Part of a small language model's weights: no biases in attention or MLP.
Each number is 128 + 32 x the weight over its row's rms, rounded and kept within 0 to 255. Layers, rows and columns count from 0. Numbers have three digits each. The size before them is the row's rms in percent of the matrix's.

# gate: layer 8 MLP gate, 1024x384, rms 0.105, rows 796-826, columns 256-319
# up: layer 8 MLP up, 1024x384, rms 0.108, rows 796-826, columns 256-319
# down: layer 8 MLP down (transposed), 1024x384, rms 0.103, rows 796-826, columns 256-319
gate796 095:117158143111145129094160127131157083110123048128166175141096056167096087158155164117170090090114124111177116104139175151110149101087075122160137139140104117156113132154147083140106129112189146
up796 092:103113146141050125083119135110102159138151140166131127105154129098182129189163118113084080104104131156116073086151150128127143144130114120124157134150110122142093109097106130121117143149171127
down796 098:079096116115050106107153060109117105127149184106117096121176129113145152093127110153076223128132194129142198179125107127144157088104145119149142144128138097097105112104152123134116069132135148
gate797 088:117105120110230147072130123080079130078060153081153158106142149111089149082123103173187131125094091142063108165120161146100200129091092071103104112129175181162148177129039100196125111107100146
up797 089:104115097051071160145081137161132095164060147154189093140106079102179093114162145079153160092140141103074177137170114117103098151124147155094145144150167184151136125138161127161097104139134117
down797 097:109169119190124140144089119142166145139131092185098172148098140123134133124142138109090143118167120128103151135119141177119149107117111157076152136141126131111123108136157154111136153141123121
gate798 097:140120155077160164084064122148088104121140131151122156180130087088087127109124094141173200187080089121211108131150115118180096110122122196145167110111145126149046102162113061111099163150132054
up798 102:105136136119118215117112110117118125135151097127119094158142154081070160194063106177102123072121105109129088121141169152112127081120108141172128059159135130164116119087122185103157136100166133
down798 102:114089104134101095118149105127099163150116026156048124132108148134137116053085087137116126090107160141163130127181168109157155183141135200161122118153104119093151186089118149108117093093132131
gate799 088:191113084157122174145203135144162162170091085056110129136144114132142108153132144109123133169127063132108131206162199140123136107131106093132157133126105098175143125138151140138123165108145150
up799 096:122120113120095152147130097153102110133105165056175165099100139153143165118155097115067143089152137119075134159126105144128152106120192075187138126052176162133151146108103137137133114062083116
down799 094:141123096128116098166174096063126188155146185120079169114124148115125139155157129108084127137163136104127127134134134110187145197112113108171190115148152119154164105109087169130148169038196125
gate800 099:114130152133188196088123120167105154135126107116086053168108130145115109093135129109189169148139107087130143134176143139132175092145217184092110097097137164160092132122103121131096133142118092
up800 110:148157123196135152133129099057140116148101093104131140141126111121115126167088117129155088150158141089122123139136141128141170150152161102162116086175120219103107205148142098110157163143101084
down800 099:124137125115129148168107086119171146197108088058114149137102121135186114147090141105196120142123103192197177155155188115089221125087134075100133154121112122122081143110135090120138088156122157
gate801 094:068150132063137164180105088157120096169164088081095101195111109116115100121086134121095135171137116137130102106183141147129150121117098131131165159134173142130136164093152083128072108094168158
up801 093:083147079117129151179197168139109123081108099121139147183093198108109120151085114161054114124162124116127127122146160127125127170118128088142139152117234087143188124146113167153135121076106083
down801 097:155139165108102110133157103159144113164141096131124142110099128122075179121107101204103091135138052153127135189145115084204082124078147103135078123060146156159177147097160059101156083122115131
gate802 092:127126123076129139094140157103113128091131122164127135124078138038069092128138108162064136107120154108097085123180161190104149123098180167139117193116145184135123129150184144143188126177134074
up802 094:136139101102186052081109116116099149132150139139109141124098097118107182147110124082068142079036149136129140189133119116094115126127165134105160115080110116126147172119176100159189170123088169
down802 097:128166120109118104147152144127147089130199128143110129183088125126096079078129092134122194110118107128121198161150079161157147067116121095106116094130101078046142099096119122170122146071090086
gate803 094:119077160090132087149097159187129115096157124065131083107174153108113155072121068132120150110120085130086135120186124149108096115100149137129102165092125137164089097135128076110171121159127126
up803 092:170120188120134075119098118194154096068141133108173098148151112154137149180093139106072093088120139145168096164152179110108145135201139113115176161122143107124144167167144132124162069123137141
down803 098:151147122093138155183110136151119084169086163160089106059093135096126216107152188081114167051071127142113107144141114073168069141154134127096104161107159085115135164106140140173188093147101129
gate804 093:090103130120168109106160057130132087086072139121114074156144164158175070130129090166120118190068141125147115085142088078123114102091115116146085179133180143155113133117123151123092071155068112
up804 091:139107145123121139149102157122073112163185124058157155107119113158112110064094106108139203104086120133076098134160091097125102190130096129140153083110125136171143110130115130129124144122072175
down804 094:114046147116071132124118105098132131150118118118109101131050119186115210100135102098125142151082134102114114105143145196093098165114129124111114090119079118108134166088154117165077062146111085
gate805 105:157126093098125093120131063071085147133098116142121146085183183159071105170146158093121147110141111144127139116157168190119064102161088100064108168113169111147158156156131116179135092125165152
up805 102:098160118142138129133090099057066154179105084132100092121155091107171181039092127151152103103072122155137173114102137129130124150163116146104144152164133071106107184186123140122168090097157086
down805 102:163186166064115111116088020165145178063117103154102157189151136122139113107120141153084139170144136143110103111140171152129096118128149109102053126090170155084126086186152206072132184110146099
gate806 096:149170114114121142163144152159129138151155145111198112098170163130111104159147102096062167115090197103101125136114138119143072063135167155056164134111117064100135144091060117055137086170119091
up806 096:168077079138104078111109107073206070116151150131145150177136182128196098122132151138148144172127095129135142143130160154163135183144121160104104129130116080176144187062099058123105121115112109
down806 099:193135123140107114174135130098148141137096127162124162188124144130133097131148127135189088142102131177142164147111143184114144185104149059107112084122152087163053119133152135140133060116099183
gate807 091:128111171088140119123160100167121144137056138157090103083122103104121107118116169139158148119153078114055133116135154047149148164129189078160040085152126136078143120092128157141110088129128102
up807 096:096128136075107087159170091081128145097128095132160126134130148111159156104098154090123152147109117153055116160126152144107129132105073140148154154115149091098131115194135102087084092091147112
down807 099:107138188131133128113108167116194106134155164103068102170148115167156139150138121083129109192082162113118133097135183105084093110129156192039190167130127145189127069134149130154119105127071152
gate808 099:112125155146172131193063150165145126146087125168109100127086118147122167115197083129138136110174136068123096148070161154128082133137176120147155130187085133163100145109171146135105144158166145
up808 100:147109115068065120088173108086167064122200137102143096109145117159124147132157167103118140162094173162097162119103111070142143087073109185160112148121150124149099124126100059156088155071141138
down808 097:123139065117154130111130163133108127103100057112132131139213133106148089098082122145140110082096194155138085121069153131103101149153053164107133141104075125113147152156171144084123129116132160
gate809 098:099159114160081077121131107154111020136126106137151143088145059114063124114204131147138125146122080174165148146150166130146112145130155101158152169110104133090122099114118161135186108152109124
up809 101:052150113152121154128133187124127068194149117147120145138109108119151099115109109096117156058090172140179118143185104146133098194125163093125160144072128115141150150184104136154145118103150126
down809 098:100128159146130117173097086155121114109076141101105085128108076157074159121112099187122096117174094110098120165126158171138085209113121178155176130113120091131169118132157175136131113124118160
gate810 089:119187120060041126142160156132110187112157119095117116113110136133158191159121149142080113092096116165111105149057071174127132136158094116149154179123067058159094107174174194153078105114092095
up810 089:165090114164155138075146069074164117133112133101145080180091070089110126150105165092154088120141109090107204156191098094119177091125178115084092173106126202154100121132077139136181125171111163
down810 097:108112111129133136122114135141157129160088186179135138080114157133142137166103098176138134094157172157151156173175142075138132154098144118116141134156210122148140158130122155124190107115134190
gate811 093:143092139166106128125166093139105024137178085164106116218211096130101136181154151112177081112141073114109180134176104114129180090171142137187180083118134130230108124125182169157169135119163149
up811 093:101140095104150098108137126086119154160103167150071088162098104102100139085094139129151089114128151108090117158142142151088100167148132138109094184112158095085122087161142069121151119145075125
down811 101:100113105152193158112048129074093118168193132127131132152128116056113165117200186161133116092140104130159145108126095158168090157140123129168100151158139141139137067136118170144135109150171072
gate812 096:159053160180142198131082084140135115142086203093072079141148142153111107134128130141066102144150172137126149125122157145142190128096140144190093165164129058118118117165140165070153146071105146
up812 097:158186108171109107134168141129125108121115149162168100072124072103160122165084121073088110067115178055093152106063130139132123123061131142089052167114150131167117148165079163101148126144138175
down812 101:099106118105163055153074089144070091141127169123036164114139164107143106138106118103151182127099054080137184156109154127124126104116152148121133153177077104158121128152059103140201133144119089
gate813 098:120188148153181142138164075137119116093133136124162119149118121111111166116139086098117126141131093147105125116112121098193084118134127119178127072086090169137128131138098134181135118176140143
up813 094:114113106090122182089112222120125102125072152158120112161113068132087127140143079089163133109136122181057071078125072069181102087104177118114119098161161163158167211129098134062123109166180135
down813 096:124148096099138066152179091194122159119156087141175179103160183129107150084120054124134152187058145126133147134104145138093101129088161155109070082069154126114134139136193150112149111134106150
gate814 095:116126088132093155122116153165105146084132115177119100089091166144111145080116177162075135074145156151138155141085126101198146090096163165149112095119129147141123090115106100118102171150128159
up814 095:127170180131112162072156157099149146129208110141087163178161133107099213197088125159099154137153037118086097148098134138042146108100117120121102094158116117155130108149140103121076153120132148
down814 095:210107185121103132097180104149189107149091146137157120164099145075149134132130152164132166077105139117080139085170116108077134165132141143195108102141080136170107119099182085081124120104136152
gate815 108:113076174113091143083129102149113134078203124092119106087098141099122134127120149087073141143174096093142165130142111134100127143134189159121177130164147176137166129167167104132134170119170136
up815 100:142111136160139185116123133124157090164134128116120143151110061166132149137086133110152151085157142179130160135112123209136102114150180113125144113138115206135152113132117142174150136117183104
down815 101:092174145038156122112103121136154127168106132100150178196138115139141131123115136086197129125115175177094158151122213133155157155109184106143117099165117104155080089137109105128122172096028113
gate816 096:167197121140114161092105182094098049128151058086092095082154116138147080142110077071084106111127152068171083145160168112113158132146178170143154129158106145120116113123107154069117183163138129
up816 094:106046141150147159184141151144136170133161168199129205168116173109096157134108172117123117138141166126052168091081135187152151090145117107143098146133100101149107125103156133180117108171147112
down816 095:135118155110140118134120118110111158105166137166205143173104154132155094101067166075120114116100105145100112182038109154135137086121203139167092127118128075119111094191120128143114132081170152
gate817 100:125061055164178144119104155168103122155119167119117070152112117156079088146135118186175137207127145139138114148115116178083066047117165098120079162137112114151142110126069132154122115161106107
up817 106:123150159102123191109122121080137217164151125103161154087154152160127154100154128170152150097170133149102051136099134171174169040119090124144148099062132134139160089102132102067153089129157107
down817 101:139112140122119037094166143130119064130116102115127109108149138166146094160168088117175141109166103145213110059091109146147139143117182141132083135116162089109155186134147165107134145111160136
gate818 099:169109104123080135081137163172148100129140107082097129131129148138110110124149185119127050108157087160167071124065124114156107093170119125114163112158078156129086096101119139125144072150164133
up818 098:146155140107116107100109150133075093091175145106154142086164072161142070072191079108157157126159158081137128095102098059114124168115157142132179159151180088135131144107122117092204145130104102
down818 097:104164216125108194159100099169125155189106094142144083141141146087117159091110085158144150084098092145139075143189157126137098165111140146101188106116092139076113148097165199120125100068152131
gate819 105:110157089119129109117124152158167117134069124112128127129147073081127160150115170088082147066054110049042120144166099106154123111106175134199085118149188074109166149057095120077123151131137134
up819 098:136121135185121118111159109189147135087107121130096114105150103099136089093118095101130162157125135146199148137108172111108114117115174081187151138160112113105183091127161068065124172132155089
down819 102:100140154179105132071112128087118113131113159128114151109152131076093084092130102142116087119194219104113129138144115201103098151157111129076080165122128183147091103096182133105199178122060102
gate820 105:123086088097135116083122140167151192133142110146180166111134100105122099081098078129117118153128098102134098128183077148125078121187142107115118066128133115127154111064118142166119153089138115
up820 108:053138127201103126109167078103119112088144128156099126138146138129141147106147095139124110093101134174140151069164052224118096075120120100100099179156104077160189088103108119094087142081167172
down820 102:156154132175130153125205089102100120052160130122124150090092101125120172100189128125135174149114141168138125156104059099138105162173137101033125087171061156130113151123135088097086101062148119
gate821 130:085064112194155182129098167142143134125127120145164163093092178143190166125140126144111150136107083164129122123121105160151099171053119172172134161130121099134132068134136142136168132171149198
up821 114:118088166124110087163131181132202075119141172142137105088100124119146157130054123123189054177145112194126138126152080159092101108077170074145100101173098158120153125183174098148111127175119145
down821 101:108156104093172113121140077164156107127066052095120137128127094109071111116095123179155086157144149091106132116096149191115125113126189119142146076087136152092112139115071110115092136134085104
gate822 091:111100146127147130107165151163174161095114159133100110141097048122129124106107129216152133145063152135095151081040183083137116133142116123097079137123101084160103150141130151141141137137131149
up822 092:113154151132133158130152117092141113150108140076162131100089120110146063148159091084148161117149229145134080172173139190137130151147123170116138169157137143165093169091137085124167120134076131
down822 096:090174149144120100179103127132066178101147112120129178119202129120081104090145139108095123173152109098214113130146131157166182127193094123124114103150141098131066160101103124126124120157103153
gate823 109:145189121105100144150135121033146130083161163143135177099172088064113150118146112144089127120156122157135189074103143126164106159096122117153154142140177148121169114112111154155123135176110121
up823 101:131167153129159155077131121150184132156186135105113188142075070123115152053173065080096180139155164098136165131127101093093156192118118138125161155087144088168152117175108134101142148102133115
down823 101:099133082146151176115079128111165183170111161117127108107093157129160112117096147129055162143143143128165143154146171188092153169123180115140073124087145068116125170159175100057191123120134103
gate824 098:192177141115137166095211123158107206155163096107087137117104117090107129106139119105088140123116098127122108122135094162131095201159203123019101170109128131136206144179078118123168049201144111
up824 100:181083116068168130102143105108148164140087080129142189135168111109141138128105138085122088155102179130144095105070168118156089104156105103093143162133171160114162127092095153146079175124090226
down824 101:135103128136066084101128156180071110091127148158120145084084050084183205147080139047140128156126178108191185134130142137161144095144161137092109225177071114141120155134155140130138195132072121
gate825 113:168067097105130149114111156177137100116126134075164095099155156111129133115111138120127123171148179177185123187085108109166151108134097063176158108151134143125083171183143079197118115162082146
up825 108:101102123109106120080131133156101111085112139073082110116145142172096101110158123136092112124135141146149135097221093090127169106064139131141096129115136119164170085165109109125101117137086177
down825 100:129131127097132098118142111123096121070095156173160133163137095134095172127108151068107073125131112081153138094167117104169112156161020139138118127143090148104141138100120103091179085148123146
gate826 104:159135144112187168160122120106093148167172140026155139167124220103153122152153113142089120137099146095173111154168169128127085139106133097211153172099121219134135158156139167147106147164156088
up826 103:105179124171143106124187138104136148141120154142129102157108145195122069071126172108127134190190153156161140126124185100146185132107106127122080148158099097114156115128159141095112142075091159
down826 103:158056094133111152175146079127137093116140075162088108110090115184106088148151133150142173112106100155117118145086076129151142155142149161131095209123089140135122132148150096108194082130139107